Weights of a small GPT-style language model, trained from scratch on English Wikipedia.
Training: a variant of Muon for these matrices, 94M tokens, 11503 steps.
Each number is 500 + 25 x the weight over its row's rms, rounded and kept within 0 to 999. Layers, rows and columns count from 0. Numbers have three digits each. The size before them is the row's rms in percent of the matrix's.

# down: layer 4 MLP down (transposed), 640x160, rms 0.129, rows 8-89, columns 80-159
# up: layer 4 MLP up, 640x160, rms 0.251, rows 9-89, columns 80-159
down8 101:489524561500519491535532482463502501492468493495500467482486503509490463529482524487517484452502494524491499531494513448512478505475421470507515488527490527436482475509541456479492480516469509500496471486502492442543470532502464506499414496
up9 093:538469485540535474537453518534517479489476492513479489466521541458497455457515503514461497509522492494511475485480509512497478509482519520484512458532503496505510456465547471476481477483508490512527477542532460483487542517481491492518470518
down9 097:503478529501521487489493450487493497480504479503501509544514533517506469483515490518492489473567479489486499507563517491467520519497508514490523552484486459513475505492550485494505475492501487513499478454504439471499539510494534527577539523
up10 094:514471512465498515494487536472512477501509510528488503549513504516535537508461534488465535480519538477476550502501511489519527449521471510510487494443477483518497514480481495516488488506477488523463511528452500513511484533449495491505508488
down10 091:464537510512490493530536479500513489497524485492567468498524511500549505502481449524513525462524483481500509506515512460484519494510504488488523462472491521526508527525515491512482494500526518499478483491504531503491521473469450498539523527
up11 099:505531474488477493500474549521478464499497502491496532526508507494435500484495478537532538465517517490488516511529501554447498489539494536492520508475485536491487489517505529520497488483488506490521500481497486579515498483502480509494572468
down11 101:486462494510500525453522526495536468506532461528531501519444491551475492527505523482478488503478460521505468503494480522479506483482484529539474538523491492543522527475500457520512500511498510475496482473500473500489486499504474568490508513
up12 102:527445484485516465466501536501514489483513491489533469515497486523496464484511532501533542468534507490488511468460482514500542475496541489499498502452489565502487508477526491506478499487522506498539527507512556532516483530535525483514465522
down12 094:463476502501505471525473477484517509466518443470486469475493517509486588511493506518523545483516471524506481494524527495525511510490453504515465498496476477557453531486508472471511467490495541522505447512519466533501508465493511482501480492
up13 093:511491486488466484488510515468515504506511503498498534506519508503491484520507530476471506506476478481509486453533519479453542455504508508489484499540516437517488507495478506534509505507517491524466488504529476480530520515489470488504466524
down13 098:493507516454506459520486479503498516504516513493495465488466497482433507445507495507469485432531450504506499564469514479490515530499510500503462476490532504515516528484517507487545475523490531505465469499492516490524515511517528542500507488
up14 107:531456528474518459471486488501545503505511536546469509495499445469499488491497544487565458472481503499482498502491525525507535517494509492491542515529473531495493528532498465469499487520518486519494496513499523473463492465511484513503490526
down14 105:529523482458536491475528497479533457494466506477517463499507532487478503554505527516522491462501509477475522479512520482560551473464481487539523488498510543508509510475510466484511473514496533478510468497509470509499477510464489498585486554
up15 099:531491500512478468491480523462526484517473469474481498507472512537517499534467500520520509497484501490472533516497495475468569500476481515479505494553531485502546515480478508487474473490455509516503517480532556501531530494535439524482502519
down15 108:519458520493498496502497489505483478510520480497519505479534490507518428490514449521528470483476539486490489509508512491520488541479499472501439527490536502521466502507509493490490508450555486517466512494515506479470506487508541497510506519
up16 100:513541464543473554479493508474483484504487489548512526520555520548507495503553534497486510485502499491483505470496517542497504476478483526496488472524482491542501494489420506543484487454518499475500468497514464514440531463471485469505490481
down16 097:491497550452488439518519514512534485504537505463511471491467515501507472525466516469522518517480501510484508502536492455482487524484454474471461506486486521525507480469550493472556469550477515528489458528501517473555503492493532510518468484
up17 111:512512468488530489511494525496483470529478520492474469487507492499459515548522478515503497522479526487470508517530504487472498460492479571464504482516528536508552460506467479517547526518476491477469482493491507522465461524486525485453536463
down17 107:467507489503510511503508480559485524448490526500492460490503523489517513527474562495515512512485462511485516499496507443534504486550478488490533467451531499489470527490536508474476493504513493499478521475477533516536496513508499533551496499
up18 107:532487455462466557478533501517473557467470461458507493466466504488532529485464516516513490511507509495560513498511492542487507500496548501508480458509453536501524520478459517499529525513488497513494450496495487509507519506516506524456497506
down18 107:486523529464482531475452516558473486431496472473488477530457511499516487478525495533497522498507502543500498542519499463536491485517460505507483484494436515498497512525517533529515499510523506534543490529491486472537526508513488541477500512
up19 087:491501467495518515515521487503536495509490501498515513472482469506483533533466513531503482476514486505489535524508448546527518515522502529485453491492460487509491514532482480498512477486455476512485489453498466455502475512530512484502477477
down19 092:521510549537506454480490499554536524494506480508509514516498539454474478529482507471512525546517509483477489492512482472486514518513497461546531504467525554486490450519520493477479468486494503504478470543508523497473533496490535502481504511
up20 105:495552509526528463537545528474518534508541506463471508498499505479510527529477499516505473538449496480545507522500513533497525492507484558438499517499467467499514530544499492455477488475509500476492505491498490529534477512506490469450490481
down20 101:484468549483491515559477488499495491548480445483518502497512539487499525529516446503470542412494524488517512533524513478555464508467480501468496500483535515503489442517497493495472490504500531479496463511537496524513541518498554529512514480
up21 093:507527519532486534485513501486530487488500513514506468495511496481514429475496520465492469479481528487488491457472551512466521553512537480478453542538469548518495505528501527502419485523540491489476467512482493504517516530506517517493499515
down21 089:505476491459498579468497470467507497496535493452504473517507497528458483504480498523462508466525495560526498521514493502503493475516466513504549485545513497495454480521506484460548486510478463489525441498532493468445457522489509498499489466
up22 098:462515485507490488526468501540441521539540551497546480470510442503463528495466516529521462554492537495518497471509512510520445513471548518505493499462523515501500535504543524521521516538461501504522536507496566514519531494486483487497499518
down22 102:489535517539486487496521524493511496493487490529478493547502554536432573535465487511472507488498505526480487496499508528504502503511441526494510482495538468509450493455464501499523545526540482512497471488502495519487500471501462505463433485
up23 084:493493501517465476468568480496506504468483487478467504520499530494504493453446519531455427472499452494555502509460512556527502504515508504466538513494486497473508537499492530488520520476512495541494476545492494554489488450494500515528517477
down23 084:527502502502516460504503478518477494542479480502412479489467480492507454497527478497506531488459535515496515497495470512515501463502450478518483498502485518488489432532512497550528522505502476485521465506488545503495530506501494517517502474
up24 097:500514562474490489502504527529491454473523494497485491493513488491469506467526477506493475527500507506565485500550480523450555478497519500463509477561470481483507507474477528451516503504508490500554482516498465482512534515528488464544463479
down24 093:521485498521507534496474471545534475513507510563465463486506447478545520554455475461495548501478490511510515498482509502511494508508465510476436557506481492475524474513495486479530520524504541485527487501478471492499548528467463499483539518
up25 109:487493485467490505493500487463511529465497505532480505484476496498489478527546565494486455529461475514509531515495457536536541533539532514493523465514508547477461518508496527480497461548497476487467475482466498495443521471553552543513515479
down25 101:538549517457505496529454461479516502511432467499504527499514524501487477488530561474475505498527522497486505495485534481540516469483504521478546489530505528479502502521497463494521485478489462464486475523542549504532457512520482495467531507
up26 087:495498521517513483464508540497504474457540508522493472498465503506540529523470486523493478493508537479500496481522533541455494523470489514506471450517503455469501471496482552496520499508482470556505511507489522479502526512500496495510527520
down26 089:515535491487472526474539509517486468475507477505521499481464487500528497522532511471482515449508506537529504521489575480482509494462444492460474540520510519510482503508463499485495482564510476457532500499505478467410524503487536526478511512
up27 092:489483486496522485495511515479502505558424520500481475497501515430523510511500489509448511487487483500484521515484506477499501499547504514453490544503438489485502503537518512474490469485500497483478500482523513448500522509500505488494510497
down27 092:539458493489549478544494497490480457473476523494503465489520511513487544499483475453514535469492475514475516504512504453512473459486462492488484477501513467518473518482494510508503515491561504496517526514492496505452488495483506502509514515
up28 088:518543486493497492526491492502493456517443465515504518496516470539517553491479536511452534485459521503518532472547486507503476471484489494474554512515506493516542510498495547475475513471478506463506496488504464506488514499515551506454530509
down28 086:501489540490487502534514492504498515475540499488530519503505522505493518517516459483520537544523496521425541524498534492528529482455486481501511487448514488471481468458517485524492488500553502537464496504481487462498503525500437492482525536
up29 106:539464513525521518496491504482502468505494524475517490506522524475453467512509472528514493522510474495485539519508445512527514531437486515554471507477495522533492453544493528472510493502488564513506521499466496517497495494533517487492438472
down29 104:497510515512448494534551499519517516507550521468478528500505500466474476481461493454498517514495451500488506483483492466537527471521484504530578494509472510517480516498538513460464538509524480481517513514529489516472505460524504492475491492
up30 098:503518476505484531524507519497521559454504490523573535455513506488485512537482477464534485521551562506488483486556502501478495485494496535458513508526473501472479473468519509508525515511508532489475454440507509460477530498566493481505543474
down30 102:506473509483484505488507483488520468540501481474536462507457513489478512528530493509514474494516528481494523492492504548488483482505498493479497502496467498493472521515495481502499505465502479512544511489491492459467452514516500525553474484
up31 086:499494502494574499467500488512508496497478522447562490489514508525494486483501499525462480551497467480475484482461489488554514525501567525469520505509470509490512490535467462514528507511554503520471507498468539497495494513521487479476454517
down31 088:487563488481505489505507471493457542515484491485524448488480455466504512529496508504503448531480509507472482528536500505495492463506507499502514502502499501455471534526470540503471539501473443509498502490466507502510507534547497509506527511
up32 086:483487526478532544477476461496493480511513473438497538511476492502496487507492496551509497485491524463502581542512503510482462473499489474528483492509470526505508531465521529504501458524478464507475481514534522543447526504513531493470494526
down32 086:520497509490477482498538513519459483539472512503487472479505507512513499482485522468484499508483479555501506495493518503545521501553508506482596527499508497468468490518502455497483516523515474525493535455507508506515516520510479476507524493
up33 100:508463455474524508512507478496491518535497488494491521595503510481499519504484480474506551507498543498510540482466474525497507495559504493470519514526515447498496476466503497476520486508482482506502493526516518566470458507502477495483535532
down33 104:469511464481488474499517468483515510493504508490493484526506534469459471500501528504467509496504504468542509512465491540533494486476529520492497523459489478521478538512503534522538520508515503496447514505539498564446483526483519519539489497
up34 115:530522516495470471443484492492472518529515533520480538511529476492494441492557479482474523498504499497524507506505501494453486533512492521491445520510498522535492479494504477489520489531519477539518472505491510518512462507503508507495478509
down34 116:498540471505506530493503489527474529481505474473500538517496565508506534536502513489461529494501499504489513489462494478507477499514560491486489498546514497476478493515459462501493457487471514477512515515509519521510495491495488478508519507
up35 089:494480491485486498504520476528512504457487496532507445533516496504508532485498476546469492471477508527460475457472469562492535531509481514518547474521469497491508472473456534486534481460511492476463487543518507507505476533537509512492506475
down35 094:498506510467500509512550501524479514496492493471499519506475516527499516514481564481487488469495476515507514526524460509515490437510427519502495523513527494513520483500516492498493472512481542487512501501468495490475514503506509555538449494
up36 091:548494498563514486527537462451478477522525545549488482468560483485498456501478466477507464514522488475549509506496477470485548506528505484501494484525481530494438486562463532501457465507523513457461486521505466484458484500491523530466490500
down36 086:503516499535492467526516509519477484517518507490490515479527519483497474521494494476513505467519499504481462498503515484508513507497473521495520500489489516526501537460511473496555468453442440446526514519504472544485497503477500493482547471
up37 095:527520541515520496506523528524487470431496520499522519517476551490500532492500514519494449512444503535524502511494520515453519496531469510509475491521508498470503523515505514477529468483469510476495502508530543519504483494523509509492510516
down37 103:501485487511474532496497496512515507531496434517498495500556483468526458535494555518514514514511497462509528493494482478547529489484482495497466499504477495464493459482495510507500502515491451515497538469513457509498525514498469515488485490
up38 110:480519452517493498474526485473547498477483495452506501490572498500517502485511494511492480495501512488507488490488494505505522505532500497489523512535509513484502494513486498467530488503493511563476518514496472483498575490518477498462521455
down38 108:504501483505507544494517502510549526542497464469480511549535459503510470481549467467505523509516558519468503479531491500493502481491512502526473469505509470499515494532471543508543533491522458528472506493496494492519501519537455465480477472
up39 080:467470505525471532482484490508498472500463487538502556518508497512512490475533493512531445507499510486502488468498531514562536528488517500517549480514493482495448513533513518519522474473505485506567518460511499514531512479518519511523537521
down39 076:496507526501509523474481509507488535488508486510448496507534507530513475510563498535522525469485475459465490477532513460539508478467559518486535455467472495484469533529510471528532505520494534509504462497484486514511503512488534525547500485
up40 100:511482526539521488482511508481530476503502491497552465505508465525483488502505453574496534540475508476490472504501516506513482493498507506484525507512503521503502524507538513506548533474475531499491511508476520513493515485499478535470500527
down40 097:499477534490503478454508479484538496523493510489535483439491463493477496495500481520543500518510533488502489514503543473519513473523470530510501510502441481497534477500537492467535519500506540470508504496502479474498549500511475480481535508
up41 085:551440495532495503488468507508493538503497551461520482505470524468519548527524493525512554531493474509519516505501507534487503471522487506503496489506457500486445482443523508493486476522532517493460478552520521507490514509547529521480468525
down41 095:496490493467481516499502530492479477503484484514473519511521452516458510500511534506486456511472482522500504498548509502509504511453505537462495492507496469504495495491490460501465507477483536482513515460479473434493455491461470523472476484
up42 099:484490481497499500491533497507505506477522550513511501485533475486482472514543446487511530520488539465491461453482450512501484501487471489473501486509438523484523517502463517508527501499503486563474493495508538449484501512503504482476459509
down42 102:487491492493479562456507474470511514475512451491535509484521463450489501482486506452477470501477449500458516457493512503497527486528480462499485501523449509501482492499457484477544471527515483514479477492525517520487535487525514467484533489
up43 085:532487539497506506455517493482485555421519524481494454512466523525497495518512463503504465530503495501511502456501492508498508490467523455512493525502480526475520476502454531522510512507513524494485516518477455501482494505570511487482465518
down43 084:543453529516511540496534534474514486469504488493505486483465521529509527488453463538456482508500468498518498500550528542505503513482531513480443505499503480488440491508445504539527449504501521473528521517491533541500516523497532534489472492
up44 089:499539487550546531534469500446531493515522440450495508524537518500480469502478481500479521520492520524518473501499511469464514519481501515481513467498504478461516504521499517549468481448490546506491523498536472502479487462530506455512543490
down44 095:447523517488491485447494542520485490476455504489454506487546517496491455511512487465479507493538532571532466523486519481515486504464498501489491480513476508487496481444472464489465464501510475508483527483451503492534530530525494504485511504
up45 102:476493500535490525458478442467508518523573506526506482494502503486471473433528492473501483520496576493527532469510518551469517519494495507453518530501477510503494488512485504521506472533505498474485513478502476514462524506492515513489504514
down45 098:467534491515480507502481538513511546483530521486508503469491530483483487496551479544475491542526497474519511510484493493502523492458541451453541480489491457545494503485492517516490491522521458491464540510501475482495516486477526502479501514
up46 096:499457487534500500469466511481474485484508535473510515482502524524448475498478512483509471492478510484523528507522478498461505486452534485490534475519482504468524434469513510513522489542507537503477519503465485534513512519485479553479484502
down46 093:481485444530492548478505499503489478464467528536505475532471519501496487481508518514527478524483476518441520504518507499489493500513503494533480545503525427488491479497488544491464504496495459467496503520528522484501512482511483464539487504
up47 125:459498495531493531502485503482461525461504528509505490472475532488493454517501491525504495505514549493508507484452479516482527488506486504464506477482495510461515526479496469526554469543489533529535522498502533510538535521546538463498492547
down47 127:511480527544485507514495490498444518500489474486528503512495505498502466481532482524478517462502526493535479511468506459502539505537452508497499504499466453506499546469497486518512483504500523493482468500513518493553511525470520460549512550
up48 104:542509476500497440490511512500512488492452513476549491498509508491544536531450471501478489470537511569463515501485468481514472460499512487487545520525488502485531485511478549481521486498489474522508488516504470522506526500504510481512546510
down48 101:501509500481466519567510484527496489491524527505494530510495475505512508489513544533534517533514429487538497536477449462446464505533441509510502486491487465549441490492503491473472486498517508510518510475490550458523490501498487535504497466
up49 103:527505462489458507494480518475481483471500499491492548494509499472486489498499522486502533462462489516493499475470491478478550485482516499497511484489456499486526513498487547481495479482516504498477535524520545448494518497587538490494507481
down49 096:491516473509501504479508482485502475506533460490484510494527491495498528479516479499491483515524500499476506512508533437523540522474482488483522524523529466454526538507510510536483539478518486450497505495499521490502501480504453503525535511
up50 092:518446521502475460517499519503497499499510513502471489518481514546506476467526474540527482549497503473517458481468513514494468550506483534510487509479475476481487548524463547497471516469527466488497493503493514504505523481470533494541500496
down50 089:484506485518486529502485551481489509498540473444511518481439523538494515514481442473494464484504500497492500506549514499483436519518464459489479496475506509517536499486493522484489523500516522485522473497501517517506528509501496478439460493
up51 099:515497468508464482475495537509482490545482511520493537509479537486492490508482484519461518516514512501485530500493509508494520538474543490475472519534462465458496523514494492481467499502512498508488467522470485505504484526497452489510509432
down51 102:499514477539455510510497514511482476511522480474459534562464468515502501465510531517504489510546494516505535468480541536530549455528577527496503498498539534484506533483483489515484479522532451477540499522460480486503519512489501504509470454
up52 113:478489546493475528478491516525474535474521499518454511507533503485490511483495470513494529529488505502456550493509509486466539530511509492475533538491474529527489498544503489476465503514504513532480469471481502509466461483455472457519501521
down52 101:479512471486496494557517517518479507526526435487489484478513516515490548479470486516464480504499527541515506490495514453493499540498440480521526481526489487487540512488543517510554529462546476531490474482518487504442511496493517490519510495
up53 102:515526493516520521481504553464472481488505542519499488508510540520500517553515489502478495540525454543492469487515477477492495500442481489472503498473516493496499521563514489495486568525449504554530479492482510477496485511487516469478501522
down53 101:461539495490502492522492498560490533498507545478541509481491488461512470467534485501507463439462511475506544507494500495508500481514468481515482491495506464529499507531507519514444533525514500529490507500531487510498518507501531488490514454
up54 103:504476465501522498463496502480522548495529538472489491492538498489526534530549473507572492465502485485463514462461436488511546485475508493512516476479487522508526517460500507536521510506489473516431461482519478503527504460548504475509528555
down54 101:512460466486474432554516481514469498542496492482514481519474482526550532485531516500508473527481509528473487494501535487457508549454438470448478501523542474491470473498469487486490519474477476509536477518494512490525532539531488505504479507
up55 084:509474505511549532493485476524483510484505494523510510483495489478474493566503498497517471472461532532536504470498495508486472543505496535511499466513499499461513488466496535496524446538485519506448480481514466523488528485529486543511558491
down55 081:529495514513504507476460437542534519488488505488533468481508489508498477494464527485520526493536505533495504518461491535480477525515508519471481472464484507476505536499519486501511466442472531501497519526493512517497504546556498518532449475
up56 110:498501439468500509446499480493518507541502475466521482521453478557499479512476495517486512516481486529503511471506486520476486510527526534488510501534517463501510510485495532536489482436543504504463527479515496487530509477510478539541539546
down56 094:501477522518516522469508467501523526531449491504502514507520456521496468516544457542545520514521488492467495530500491489497457510515541498489494478494519475511471482500509500450453514511523500505469496522472489481547471456539485526483475508
up57 111:503514476495482559509459448509526459479497457502500476487472525515473529461494500548479496501499510535473483496493519510514489526502494511489451486482482497502458492526467581519557485465482502506472482522512494540466497542536508483482510505
down57 110:474521491496437489544471488503464526485485505499521478495489510503490528478488525483515489507477506515504475487503485476547492462501385501517498517513474533507468519461537549481509528501528512494509548512495519511485515507446531527550471476
up58 116:488518490551506511519499477531520531522514505472459475532543474494493520486532456492508506556531535445458444473520480454475537504461453524482452489520495523491524502515483546508513480522529491504490498547479516511462457462518469510465502502
down58 107:502476513517480491489504471470504512472533494468497499505480495494549512470508499478490503537505496479495525511483486505448498441456522485510529514531526502534566517511543521531477553538506478470483492514496513547468486466489446509483551482
up59 092:533534475490524482510472475521519472522510538495484474499475495453479529469520540511520456464499495471505513503476533505497514533480518493527531487482497506486502503475450530508512513467508498541500543513503490479536481512504469465486487550
down59 097:493505488506537506551504491512480476519468485564539459468474526503509565494507493487470530488495490522511479516463476515496547497474565513519490481479474476505538512492496482526490524517500472540510521469486480497518513492519516440497526507
up60 103:543516496480463474491503511449520439465521503541447513454530507502517493492502535460513503490477520491506512471418472519480528502500504517530503497511484486468506560515477515450524450479540527490502506537507523493477512481501498482477511525
down60 098:472507514492515449511519486480510475481523507523462533520504496511504496514517500535478461457485521474482457503517511483518491502550428494548530503483536499560492515502478506495528527525534502484510498474515517524491437462521465466519526502
up61 103:511480480492525531454484503505503488478499485532501491502508553539515491497506516539485502518480515519467495427544481537526502486490476511469533475518485501482491542504490491513511541492466494525493481466523522532569508508501521534488524464
down61 103:470483517506489487510450487472477504478478530516492491525522467458479487481482442485462517522498546502510513525518508503532525485479532492533478495444489519543471488552501478479495445483510525511497497580492490456527507501469511470500510511
up62 106:508487426500480487487516522504477525485472532521509535478518504515492547524538503536527493522489505503511496536477512525480512507514479474513552482499492468521497487506449476501492531492490485482435508490484528500481497501550509534526549521
down62 105:477529499445488523516517473470445520495494528564492489510512509504525464426535515521506458526503488486512519514489498486476484515519521496517501495526524500517543481519510511512518484484505528508497480492463456506536529477490468472442529465
up63 095:488527522517502494470477493528484520507490507483468532479510471527504503462524480535494493526524551491495516488498530491477513529509509498496512489478515528544502462499520457499519482478496488493523513477501548485569529534535485472470492520
down63 098:513488519513486522448491500490493510486509513485466463469479488544460525490491491490490525507479547475461533511531491471471489505481544547431500511508465507516469489486565492481491450531483468477499502511479552498567556492534493502503503487
up64 119:541463520481480532515514532527481469468540507524508487434470492462501474475524535464492485493521529473542496490541527510507532496505504506491524495507477490484464490512494531500540507497464486530528507475493442533518529479491507494493513483
down64 116:467499510518454492548516481501456492546468487538469508514510504518446504496514538495511497487474484449508494539539507498503463521492502443532499517490474510495513507509492535513528531508503456487506489469506515498478504477519506506508524507
up65 102:520507499498489491483512471474503522503483507550496490511493471511507496470489516459551517550522493499520488521493529531547555500509559492517514489489486546485520545531500486497505474538515485534504483494482509545498520437517470512547470481
down65 094:479477438521500503491526502485507499481502461475508447516500514518545517551464509541528483516526527542520504494524481500504526482493492512567464487480488496476504504471483526485493478526509542465561516481490486500497461481514477525501447537
up66 102:465504494531513492511512544501525493488480509557497546555487437459480495540506475495530463521490491486501481484501510489547494507524496471467501483508439510499521498541437519474504509530474472485513483503541514483489499518499513468510492481
down66 103:499492509490509500466509537512511464476512494531491537506460540491552493511548513526510482499460488471532467509480497499502447470463528492507544506530524490532515507507498491491489527513491464474526511559489497472525543526486519484467460519
up67 082:525525526465572501521533544513497483476511462485490489482511515485491449467532504461500459473476482541487499500504529516507470526485525514501482491497511446479523491517473569504484515531521507502483465465528523504522506515486496509517488499
down67 088:474505484504470518524422469512505561498481497459512511502490496528494543502457519532505544483512507495474503500499514486522511496520456496487480482526476501496514509482476509518516529517495458481534482519485506504489510444498545513525504519
up68 100:506508472518515497489485527477532503526507526527495489478524506470501450526520527494461478519455530508519506520499516479493458511537550486513486509535507490478494520464473499459500495470492531484508515493485509504541483458511473479514486495
down68 103:491503478502533551533509528468468514525490526465474507514537486515493519476488483507517507472472520487454502522464508463523481488506485516483534494546489484522461531522496485529502514484501482464515546503484524511490496468517498494528485504
up69 102:485506484494487515523476485487520512472492512521465469515537470509492519476518495513535541468496535501554485491441525531502471479513486516554471463479510510486526493513514497496486450507476532490453513545550533523452491529553516517476513517
down69 090:474525551546518528479494487454465560509494491531472507494504519495505478527520479531497497465522526547517487515504527491520485467495453537524559472484505533508524501521537486497482498482473487510511522547510502511493505469474483536457513512
up70 088:504461495518505482483507480500494459503448471471521530477532513534487483537504502467494475492487489546506512542533577533504526542517544523505528486485522511492550477528493528545537482505509496475520496507514513498485497520514532480518554491
down70 091:504496484493521525509490528515504501470513452527516503508451487554536505488501456473470519500521497521489505485556496536500521529497497517497491507434501507508454513540513532510542474482537513511483498487463458471512506507497522455479488523
up71 111:500498439502543425487518552485495490545495494468521530532508545471547473468500487534478482465492481509504487504498454512468472521472488493511536489468520505492457495502455524496514481508513506491494506510478498513491530500495516520499483523
down71 101:465486463504495464478490471429511523426495514525512513488473499495499511513492558511511495530485488507515497508500504512505469507502560519508492524516478503521500529525506473493500484538485494567529525472473484478505525515539505510515468493
up72 095:538498536460506489509428520519533458514484492475475481510482499489464498454485475506521504502528546494512479507501446520515471483532479547487513514529505486463506490539542468505505492548510522525502481506471507478500487496507515517478513491
down72 091:497449480465505486492506488502534517486508462495512485504519500490466494486514513503488499486498501522507501537497555470449508460487469484468503475547458483540482562546487470469477559536496494480511498519518496514486446455520472534513485468
up73 088:528518464516506521493527525505517534464489539481529498453546497468471503496482506516530486497555500492505530492487454519524485471542508490508521521508510499504514493478486551443525513471472502496505531462522488499508475471486488528506526516
down73 092:521491491492537523463486501553502496469474519517492501506553499446486513466475491499463498485537497508507532452472482497538520468490481490495496429508526544514486503489451526506516520506510492529494515496494540507494486516516467466533512527
up74 093:490487476448492497488519511489490453507503509574520495513477468475484541520539494474506542533494493506509507503511480474515494451527488528523464475477527492468503530490515542519489494514474512529540534504499536497532487493481514463450535535
down74 084:550495500490484495513489497506529518539516504494510478551548509512468520501493466448462492456473468475543487534516511517481552501523503478498528495515502495479487533484437536483494515495546511500463535514539493496532521484485493491486523514
up75 095:508496498480498489531554509479465492487509491523526542433519528519501520464481482488513538500542530499505495495535519483556535500476500521502539468549482501501492495471502499496492494449487518478497464473477484499499536459477517499510489553
down75 100:429478540509517500486520439489519472523488514508482480535518500516485502510520470523494492497442482496507495527482438469537460524526452522537493479452540499471506520510522476505465435511521456494483549492512507481493487528464482488527506504
up76 121:502498479503491489460489477491493490497492481492504502522514498501453469467509527496536524535508488484530522494492481526492489505498505489486444480529505507459552499494443533511505479517497450532476480468527510499495488473499515548497514443
down76 121:494502505506441515464462485479481485482479504497505506519500447490494506473457476532472518465514499513485505494475508529517511487513506520493461503524504527501545541463490537494521444465460526493474475519560522504475559517506482549510447477
up77 106:459494452489489503510520560503513502493481516508457494480513465465478579553472489553503466514482486515518505540500520517506520515485494509520518524487488516518489494460487548486515499499523529474522532491474471466490488517501493515497478471
down77 104:457517538501458498531543529505517500527495499518492476473522467508457501511442512530518526550538534549504479482493499508480522505486468492499520537504504475507480492492482548488489525512517521538499472529485476496518518493492499531511473531
up78 111:521449488532532505457491515527535492496482522476455511457529525509527545525489499499532527494516504493493495514502487526490505519520468494467487503505493468500513518466475489479549452508479495534492449496478547514484452536539489480531518544
down78 114:487479532506512475467518482483444488481488493516493502495476527490526494499465577491521484470486493531443504472485463552516516487525453489478502515488507507483563501532461503540511499491507532497481510501548494486521514514522477518604493485
up79 103:481514508491565524488478487514505501487498471529463491497534533498496553517521482538478476496503526474457514489416499551469492532540492468501479487557505507476511481497513518515502473495500513516418548473515505528481492498535515500495531500
down79 097:495463539501534501489454508493511519494532519539454499536517483502501495469539478496487522504484504485435494481478466505459481474476478511487483512492525508502478483499539526494543458460520520518474473524541538499531505519533500552450496466
up80 100:477524474561500522477501502503498493552486501495511518521479497529499479484517478492518534523458500510506495470484496552509524538526501525457464458490554550473538507475480518465471496459492559510482506507445488518545519462477490500466519452
down80 103:467491478502571479527518489466483496498496493491508472474493494510504498533538541529462546500510549490473470531480497534495447471511458454529499509526510506506491492453513516486460470518493516552506479499510479500547491515485516443530535495
up81 079:494462428483540481507467489531494488462477494461452528507498521554492507500511472502515505551486521505494522487498502481518520503528562488508513520525493525563485498499487488536461481510542519523503504490494484492526462515475523523482513523
down81 075:462501497500463515537480483557495461483427469487503508484464508500511509504463478497547500449452534518490476518481523458527495531542497548507516487509511504528513506496502507461490474513479497503537495569504500487511503484500494491503522485
up82 100:511526481494467462465445472488512537512508488520513515483499501544433493498542495507569502523476477517481494482514508515465490492475524536492507521472475519502522504457510510487474496489509487535525519548500503501478488488469523468466497446
down82 109:537513495541485487510534473480471536509511522496479502446491517530506505463505464496485484510484456554495502475566515492475442503487484534546450517500494499491462503524522459513470513479478484501506520502511517484510491529457493475496520444
up83 096:514469493490518464476497519467506486476531508534513530522528455496468506544524473495537491515478512482507472500523455516476521509552479461449506524545503522494505472495498479504494528479502514546507489493495522534541528495506475502496518477
down83 096:462485557510495507418475518486479457471516484492498484480462497518473503473471484486489504512516492465518456495460457505509512519502441498509468499496489504511501570522540514497526516510487502490505478494490526516518542523503516478571485503
up84 092:489488500482461519462484470521495526515483514506534461505473535511479491467505553456558492490459494484523488495442484543527473476520536524511523491517460468483512519520479478506512513456463504483494562490512511494500507528530533505481464484
down84 093:487489531506491453525466502484485510512482502474497496528577511479495487532519493479512445494506509463477495504514473510511451486507511493488484489478487486484565480471452479545465482522587501507484527509499489495486485479480495521481517507
up85 117:453456488495518470511501488481510433491483478503502460491483488545464516525492499499520528489527533474480536527504486509519490465512510490499493459513518533513501500500493503532525476448540493481478506538527535521467496500489545486501510498
down85 127:500505503500456537546504462482537434486458478457503491519497524480448503507551497489483514536482513534512531504480517511525467511480406496470492484509480485511458527497490495512502521480516502499488496563511484508521508508521485533469500483
up86 101:470488484442476512505488478471487537484547535486507520518511492463456507516530504488504482497502489520521522473459519484485485509516519535470507544502465490531476535477489492501523494484468574509499524523521457531514513515514469497471511497
down86 098:481454510552472476489503520479502553499493463487518534500495520503511504503557527526527531468462515451486480555501515522486530504476447498500499456470480543484463492492497513516516493539523484488507520508508493493511515486510455476511493536
up87 091:457482539528504471479490544489533507456539454497524490514484509487477529483480507516492511509498485492504510530489513484463529490487524499527518509498533533552446452504502492492545516499472511482491499463531514499480516502459492479443485498
down87 088:497487509521501500486547514521509512513456481514505500514471454469458512486522532540469476452490479492473513485479517505534495507459483470511501522511510533529487536517536505495523555471525502519549499471480499493482478511455534497526444501
up88 092:495508512528484509515474489505481502496488493506459524488499497515522484459483497496492464469540509458520492438511456460515544534499513536470505469519495479532478472495477474477499506500518507506492513520510518497522532472506507538508502527
down88 097:456532521501523532493438484484453511518522531519445522508534508536519496548550484504460511497546504525481493467511529454504479522445515502482512508511495478487485532474531476500502526487526493506526476519519484477534481472519480524522529515
up89 113:541492511540529482461445500487525477507496517492482539470511509540474532542540500505502484489547523483442488518516485472483499501500509466474500494527522488525512501492512487483522522504499541547481466498464445528524495490456500563458489504
down89 105:525508477477466515487487473493451552473490516513474486488478497488496485513536517464516520519525537510472526536546501503490515498462513511508499477530536474501512482525463507510480498523506486510526514487509499500543525509514518520437479517